Weights of a small transformer language model.
Size: 16 layers, 5 heads of 64 (1 for keys and values), vocabulary 8192.
Architecture: RMSNorm before each block, rotary positions, untied embeddings, normalized queries and keys, local attention windows, gated attention, norms scaled by depth, capped logits.
Training: a variant of Adam for these matrices, 650M tokens.
Each number is 500 + 40 x the weight over its row's rms, rounded and kept within 0 to 999. Layers, rows and columns count from 0. Numbers have three digits each. The size before them is the row's rms in percent of the matrix's.

# gate: layer 12 MLP gate, 640x320, rms 0.0835, rows 126-139, columns 160-319
# up: layer 12 MLP up, 640x320, rms 0.0757, rows 126-138, columns 160-319
# down: layer 12 MLP down (transposed), 640x320, rms 0.0652, rows 126-138, columns 160-319
gate126 104:504483538371512433431471526494531545481545547572431477536526419478470488532492413457473463459579503504428491504453543500418423510477523506528507475483458490504444462463484478509514464455411463620423477493501490523527502487525467529507524529455440462553536456464495490507483432506561481466453495510480528534509509451486507513511452473512562562475544528483465537483563488536539557485427487518478515398482555476525557502603488544509568438537492471472451541497509438446493506535545505
up126 096:518502436525540550511549461520488473527454514493463573478507492479488550493528492625525486427525502561560458414477485553571466500465445532433485520470552539495523459570507591560538489470462508519527476499471548507590511560502480541481484540590508571467411534515450511522530508484468542511444459480435522518458469552480511419545527499514461543555437460490519531497467503567501550429542477546498518464516454467502446506453477500519520503448480450479496420533480499475502526502557500
down126 102:486600520537488444504445460511477535586457608499474433522524480478521494457532519454439504500506493450516445517436491534511584484513551455505494479488490528542407409518560473506510529522485480512464507439514458486469535512473506576536558517471465427485538458479449483545530509445469457515516507550501466514478504555527527499485493518469534511461565525540427433539598493500501495551602451494522489522527477542493519473552445513440531531500488450465510481486542497535490466501460527
gate127 120:492466422535555501515517526503535519514583524457545512553485487500505400514510488478470500500574452486551483532561599466467513486483482536561553555507511549543478559447519505555583475522465437545502500454534435509506517505439526514439508486479551527502469522492484502464456511512532483495463510458514475531556454488381543519554475582478516492526474567473511521506555536512531504580538448462481506518507441492564492481495396543544527466517556424527487556479496525531481523530503522
up127 102:510513514566494439463437494523539471570478474511450490471541469524528485580496460441556491505498390559488451500535532415475538516477513422484485501472507520482522523448539398511495493509448503523504528559443476482549565445477578460563551537506573563456441477505473522509475476487448435508517461511521523508570466441491508529473475579510474465510533452488528491468465484496440550524516512548475525500536534492594527481536539478482513510555441557527518544595560513467545498509482495
down127 112:576471444480545512529480587473511504495471475530564544517519518453512468531403482479391498512522481484484474476508491521552529512537477507473485543527403582570548529452468505457523538493531527420545524481518521468412495539484483527506474564560530483463479478517451472508504512532511495451499563452532566493513515534520539481497560551533480461488441462527570509476490494476434534554573487456541492519556486455474532472477456552482425513484516471467505482502475484562567557469494489
gate128 082:541569491543504464456544494523492550463561475454528550423482484504494461537555560457534442464468499451509554452541503481505500478490500489478463516488521481491497442551454502505460550512414464578523510519492482485474485563519607466579455502508554449518511590537513400521552453502565507501524540512472542417434507526511538471535541518495487437518460445449511450451527554485501489450560515504510494549478453444408463505531545324478494488399514496471470472445510597516506523486555451
up128 100:560475568504570497504491546588484530431521531457517491438471521515492522554531499511532529447507527526617475530583592493542546514462525500521493404511453501528421509539493440523506529554533528530469488511508518540537476479454521481556466529514496523640519550552559428477494469439522528445497426537561513420541474532561531509492570425504451362425509473476487518517503524498494608536521484494513448605476491441507511494527520410473502522489574467493511509451468500474524490458540505
down128 081:484458481425531515506542538525516440522473468476531443497535562501437530473514471477450479521485502517486443491486444507440461519487580562503573552462448545496586498517482558505443461510505501475483442429494490454525497538517500486437487516481516516470508518496528568473505486526465489576487541507460495584480468488581490509437447599475530521462589558464449510509453470492522524489472491502450488489523464504475466550493494540436579502590513424530524508547476444502495559519401454
gate129 096:437593482531505474483442478555451539486524521518534470532494447480542501535509505485460495495564594462484523481501535541440447488552451537480484511448549540600444454504602520567424460458467474559524480540489500478472483438438486471476514453537499507580536553561486475489514474527470518479546543518470508416510490560459535543466513539482502595541504469501560441473516444529518512538517515482476473532536504520534487409490509526492593474519509558395483523479474563525569465457466515
up129 093:500491508481495447497581480526485520554469504435527446498456510517520480521545536506473587397495473499437448383476510472504523449541472540576487482461581509504469426481419577563449496507481517517455487524539463548566504482519465401478462514542495452539518519468497483539513505475442491465484512558474551485581466544550512483507458481511559545475453477486521502501491522505416538486471565494478513482551517570530436475556505524574479544517534534472467440449486543556433515437531520
down129 088:536512490524560539509434509492546516478590416464484583506504495457469477471473478454525439531498514448490567591494583492466526462517515511401527515465466433520508506537536491445506496511545534481447507520435475498414507541434516536542494500513459519514451478492553460441552536512453480554528458500509518483481562497483521505481519482560460503492503573521444523463465464466548531513421475545523460529475503473523589532475528461394492546558469506534526489521498455495518476488480500
gate130 106:527444491524514554538540446525550449491508486517440475488571462409587522482517507448559490414509433504570562518525471460543521598515485522508505519486462483534460454490513529486475475482497472500445481482437427506550502518515503441482550488517532501527507560530506542503505504563503498497539534544498555452537439560522488490466475426502473505431495526511556471488445571449559436485522430567503480550512582385460563443460465534580460504485515482492501565542541510508491498551524527
up130 096:425482466479388441556510532513597475470504511540450558390428483541517484475546534605567504504478523495527551538580551551510519490479532506572484471443521456465474465536479515444440506424406492577425548495482454553479521520512459497466479478491509480504479503540478485470521489499517482570533452574484514441491526509500483490540500531501465538500563513445488511509463459517480446486450475480491513455535551453493493494540459526487480553468496507509371473486564488479439557531526423
down130 103:528485598478556482518557432457496539580500456493481502492509541457387506482485471492519497545529498567492489525469503449562537489478465473455546520497528532527561446391438571490532459566516441435493516504455488466410517416518544520481517466543564516566489461501472530508414486540489435448435521403527572493554473483535555526499418464491501479532495516494516506484480507451481563501438471466495496529509461479477483503466552486520448497436472454499588494439478533508497483454502536
gate131 099:471476579542457440421521590555591490492494554539543553391393458463457502538515508532474560557448486514483451455464487550547492555526486418447519517472548511442446463545513406484527525519474488406501510462495494485540471544501438511453516441505537520577502489504436520492538500482471520517477454514515506540431523453464539474556588459481528540534424500500521422475503527531491503575575504435521487498572469569552403514478480445479528507472570462546489494550506461525463442537477508
up131 112:489479410472483537554460427474442546460473500454480496473549489610561466452488499471518487425496498517553484570521516462465452468532538512458479504506441526542523533480474533539445481486526514513497452450525519558441514509464506498488447544436498556460500528535484498459527484533520445447542468436467476486504530429523414578498582548538525468425532511502434496502522525456465532476495484537493490472466510554482575511446534486487492472451521471494560496454528496505566498461557477
down131 109:521466500469472509537581505457514549533538433498539510468400530524526475418506471460514521525486529461511493440483526474565503517509468524562558427522551472463494523501501409428470481513500478403625480553502599543501466523511467487490456526501509504527480471556489538517498498536559567498582549546528456571527466543474478531488429473461481449481539519447466500525480476490449560435454525496465437554445466482555523486403452484506484550460467511435489417494496536537445536521523503
gate132 104:476555593506484523443529484469500503506502524576495543496556539512532501465452560483588519495528484547472569469541440568420398485532419577474521484486534467443489509528502471487472531520467475492549475526483483492480537462412530435455534522519518498445504489555422548447616521509542535540575542494436517449558465518547454536542424520494454491488484473443554499518548425524479495551479489455456543479518487516459442479505548512535525488476433447429453472546465552477532528512569486
up132 106:498464455502569447504507487581461485542499439460524486550448463520512551540585465458481553475550514527496408460516560496512528557418512497498518500532486574536535503471486444527583459499548519506531547470488495515559464588605449528521490602477500492524514499490562455552450487434469451522470534500519536478480523490442542540535572494504485495565457480502510538482520563389462583449495508538521479521473460465484470462471539502520430495476464576519526459436447509429439477539441510
down132 086:514527473498542539495525510459448485511507541478483496471407427503458540536563474585412458486474521554476491501498545469578466545502540459468473491541447504465444506457494503539535470498555472498552606503512583524499517566529492545497486515494469536509489398440551516499508501433460542531554502534555446524439450469456598549531627450486514509476547534568504521521462440494522509493523517459494539509498487466465474569525510437517450523411543551526514467473486456451528488490479505
gate133 103:551481559508510474449507545532478462445461524488483458507537403473551426524479467524528458408515610491512445493508474547538498432468473534539495501469510449538438548472512499526589557458537555434521542519433479539448487517467510540507444450520468550479504534487547530568477469522601492457551493491496434583502454483512509519450460505559548462449474487477508505483528521421428531452528441513481523475400467553459488477487487521557524493573449457497551503545517562479473480434487483
up133 098:492520545524489513489434474469454452567510481517528493474495508454505535538576497467576526515423587495544412535447591449466478462520533517522458414495492511574466501552531504495530506545444463475517560501483470487493483506540535564535479544472490468471502551433500511460486531525475524507492454464504585500568491530433494555510465463528480563537455470501450420452435487455411452500538508543496492507445491470447534505563455521565529536446497508498578530428525499475551472549532483
down133 105:472474445505578490591519479475514522515547463486510445542558441480444508482456526554396513501555464528538495540518493484482542456519460502511534518500418547465563488421526493513491531481606499521467533498512534527492492493461525456502493486464475487561433483505482511483534558447514449471477512508493518521426486507537468486506547519510481466488465479480598536517557509536535486435441579518529520542522466488608432586355493487459489431548455481479439505479545454476441516473458535
gate134 097:507502455471494462483485529467474490512533527505510463498478462483527474500547538458441540494531474485552502441499544519580532468459462500415541518536478506544507579520570481570486540432512449522485437441448478525416487545461571590513487419505458472529568502486491537455565488475504557501435541431514487537549499538509499448451522609499490543576503459544540489525569379463468578551498505551505562508493506467529468460464503413535472488526492503515487496424565502596492471469481490
up134 102:521450527533514423493532513452521505464383517539440454521521482514495468491538539447504475461471469530466477512465565544486522399436491525492440479472480525545469565425445523495451539546522509513508448512441486499508471593451475478536426458535502533479473575499496502493410501443535514426499489554516484470534533508513538479518549494544525440408558496552461490569444475508495508474479494507456487472558566512454522516553507515430500526480569511510433523599533491449531544473546503
down134 107:554451520523434508448501524529535497493497381483480511480509500485575480496579536619556467509503464485426497539567479473494526493466512513501473539419482521463413505513525493493504516489483537505481401454485498478541490551557504497511415502541476517496475470504478515529494487471489557460548485525411519498544467531484550493492463467499501558527524500526490503497531461473537548485585524560492472470442527549520555472548510513578428524503571501472409490534468475490511551494580508
gate135 091:499522472503554545465483560551482495509564463416594544504533569485453553577412498543500477501573452496494489477517498475449517439557434577469482515475557493505533433524350505468429527528465534476493492515526451526506543483492513448517512512508500477436455501509453533448498553532491549524522532498454521435560490424529472483543450479478493428474472495533628470526461463552441539466515504491509589524580475547481465476487478523543504435457453461493505490506559527495500462492509546
up135 092:471503488503511422461515515436476457441434515520426522464546562513483521441544571515471521506485519548495455497467479492484536486505547515538478456541472525499540524577469508366431560471532485519499460476525503471452516535476444464495538514453524448480515528523499520553512555485512478463545501489523514477488447438462436492514529475466482499473548514544503572498510470544464445545467498470524477498487496507446540605428512534487476512447457491465473527588586484496412482428519503
down135 102:504509493468467528507424551540538463506537575448472455530546490443532571522491493465484517546465452431556440497524533474422436475481504532513493565527510510493491512449501453589444449534500588472487548547571378416549461494500481498567516559433495402518493416493511476414487500544515519569479492509544540479555527493489511480455476537501501522478471453551543510505510578418595486449488508511484553495508546471513511435494501471466513454515516529511527486502461548529562491441486544
gate136 093:530549563457535494500563576531480531414520469567471493472467493474504549505456520584457458476496539473522545518552437493548470518490517503506491446491497569516558458543415507598542520502579511538430464510473506485520493501487482445572523501470432433436497549445529533540447512494549539540484525548455516518500431519478517498447529533510431497406508441523471534466477458521508541440518550484526494537507548531532473465496455595493444516555483544494488398521516501530491556523555490
up136 097:528436464558463502456394532494535535541559525498447453522454496583504485492550639461499546519568462481493442447484436452440546463539478435465532435485522432556454512466556405436516542466444509494506452500463447519509490559498480597554540556545556461545446500475434472525516457545517512469533453556507574473554539540479565514470514483483520473515483475545487498484486503499498496582489554550483518462590509478506463475560532507483501499456537504497483469419517461484450526552504486
down136 099:575460495473608469475483512504431504518426445479536509500530456524535504528503429508495435451485524576475499487472537467544561470524534533427489560479468459471470451447563528492433535526491507431501530537528485512468588527511454473482489425440497526501518447543481488496473470551506442501496452567460455552498515466542529543490560527527542586563516512419514508535528488550459552523563479441473557483509496486533458531505481476529441461493525482485475515552554462395468485436491465
gate137 097:506605449546475411579495530553486559475409496480541468531475494481554571514497438494490486562435552564563532526505517549482494460484494437565556579475487487482451464474473469525454585464468442560495493449471521503533558467490539503498499517451521481521532533597549541493461496451500446429492490527588475508493532513531560505619529450486487523543579533567532521531444495512472496519477489567516551438561446460438482487423482476467470497498480508517371578532555490468509449575529436
up137 109:517507557466468469578559517525507529488452522453522438551472493487523503514439541468553472505477536483540482496482450510422451509495503494501478464506438453527458462479404465460482578514480423552480494527496499541456465496445507508491499479518572478527483431517523504540412425492567488487466539591475519474575463484520512556524483456488515532602544485522461551553503481450463404461572544511550585501425446487499526514509471462560546550509442537464474550557532524409429500519505454
down137 109:479475550498497545561493504511501463521523554501474459559456521581572522593474480396513519477503484496485547552500483500528429486480500495516499475512491455465485484476447481502602526554469490524407491552518551564542487535471540435433473449540476502430478514523527471499474469477514466503442535549522440468518535534480467512521460479558504494523463516472508502400521489479493475454455453484588514533469459437443485544510508558434528523515533444449576498535499515508537482471532484
gate138 098:528507485475487465516552424478562549517508497556512487506460540530486523497487531412545505460485466524467479502518479519464537481507479489570532468509479462460462538443488513485535498476523480511472510488538486543568537480411522600513529501565544456484443486582508525465482504494472462535522518493467520532489539627425407491458485511526435487436488374459494452485515516523506476447484521515403507516506507488546442480482461566521553473528401506441465503531528492426543557580530460
up138 102:450567495541500506519478525507540494413453563506400482580430530483460522458460508411517506523494469509497546555528423510503541529565483469526534427531504532455484505556530481518504496470519497494470455468554499500484557466437514549529529559501492443518396577553430483453512510472494502453479471496491486506497516527430514557428482562487496431496491474447556512563537519539541460551468551514396499539522567516572489543478579526525511375552445497534438471493562554475590484497426527
down138 096:492533465484489500464560526431519460539500476518544495476456444481457536471533493470524479503525512543503428610492477549529450490429546586564477505478523484512584467506592554510439470477489504473470479424430425447562471569507475570451572461505554429463473555509538508518492443510498518514510452525453500451445536571427516472506506544544456507467444471458505493428558521531435423473472474499494518462449529433519405555467471422609531543481438428529512499497501469550478569504488480
gate139 103:483534481486384497517494506498421528502509538459476496514555465516442508450529558541547456513470445537491496587443540473596505518446486494435543552502493530542530508447557523412489502481430479487509492485467511552499440441471473517516449498556548534466525565501449525463476545545465446489485488441580492548468519476453466474478599498476478560586576450548438485443501498573520540570548461540439452501488511484505519462484510496552484432547529566498575541521492460477455485519505489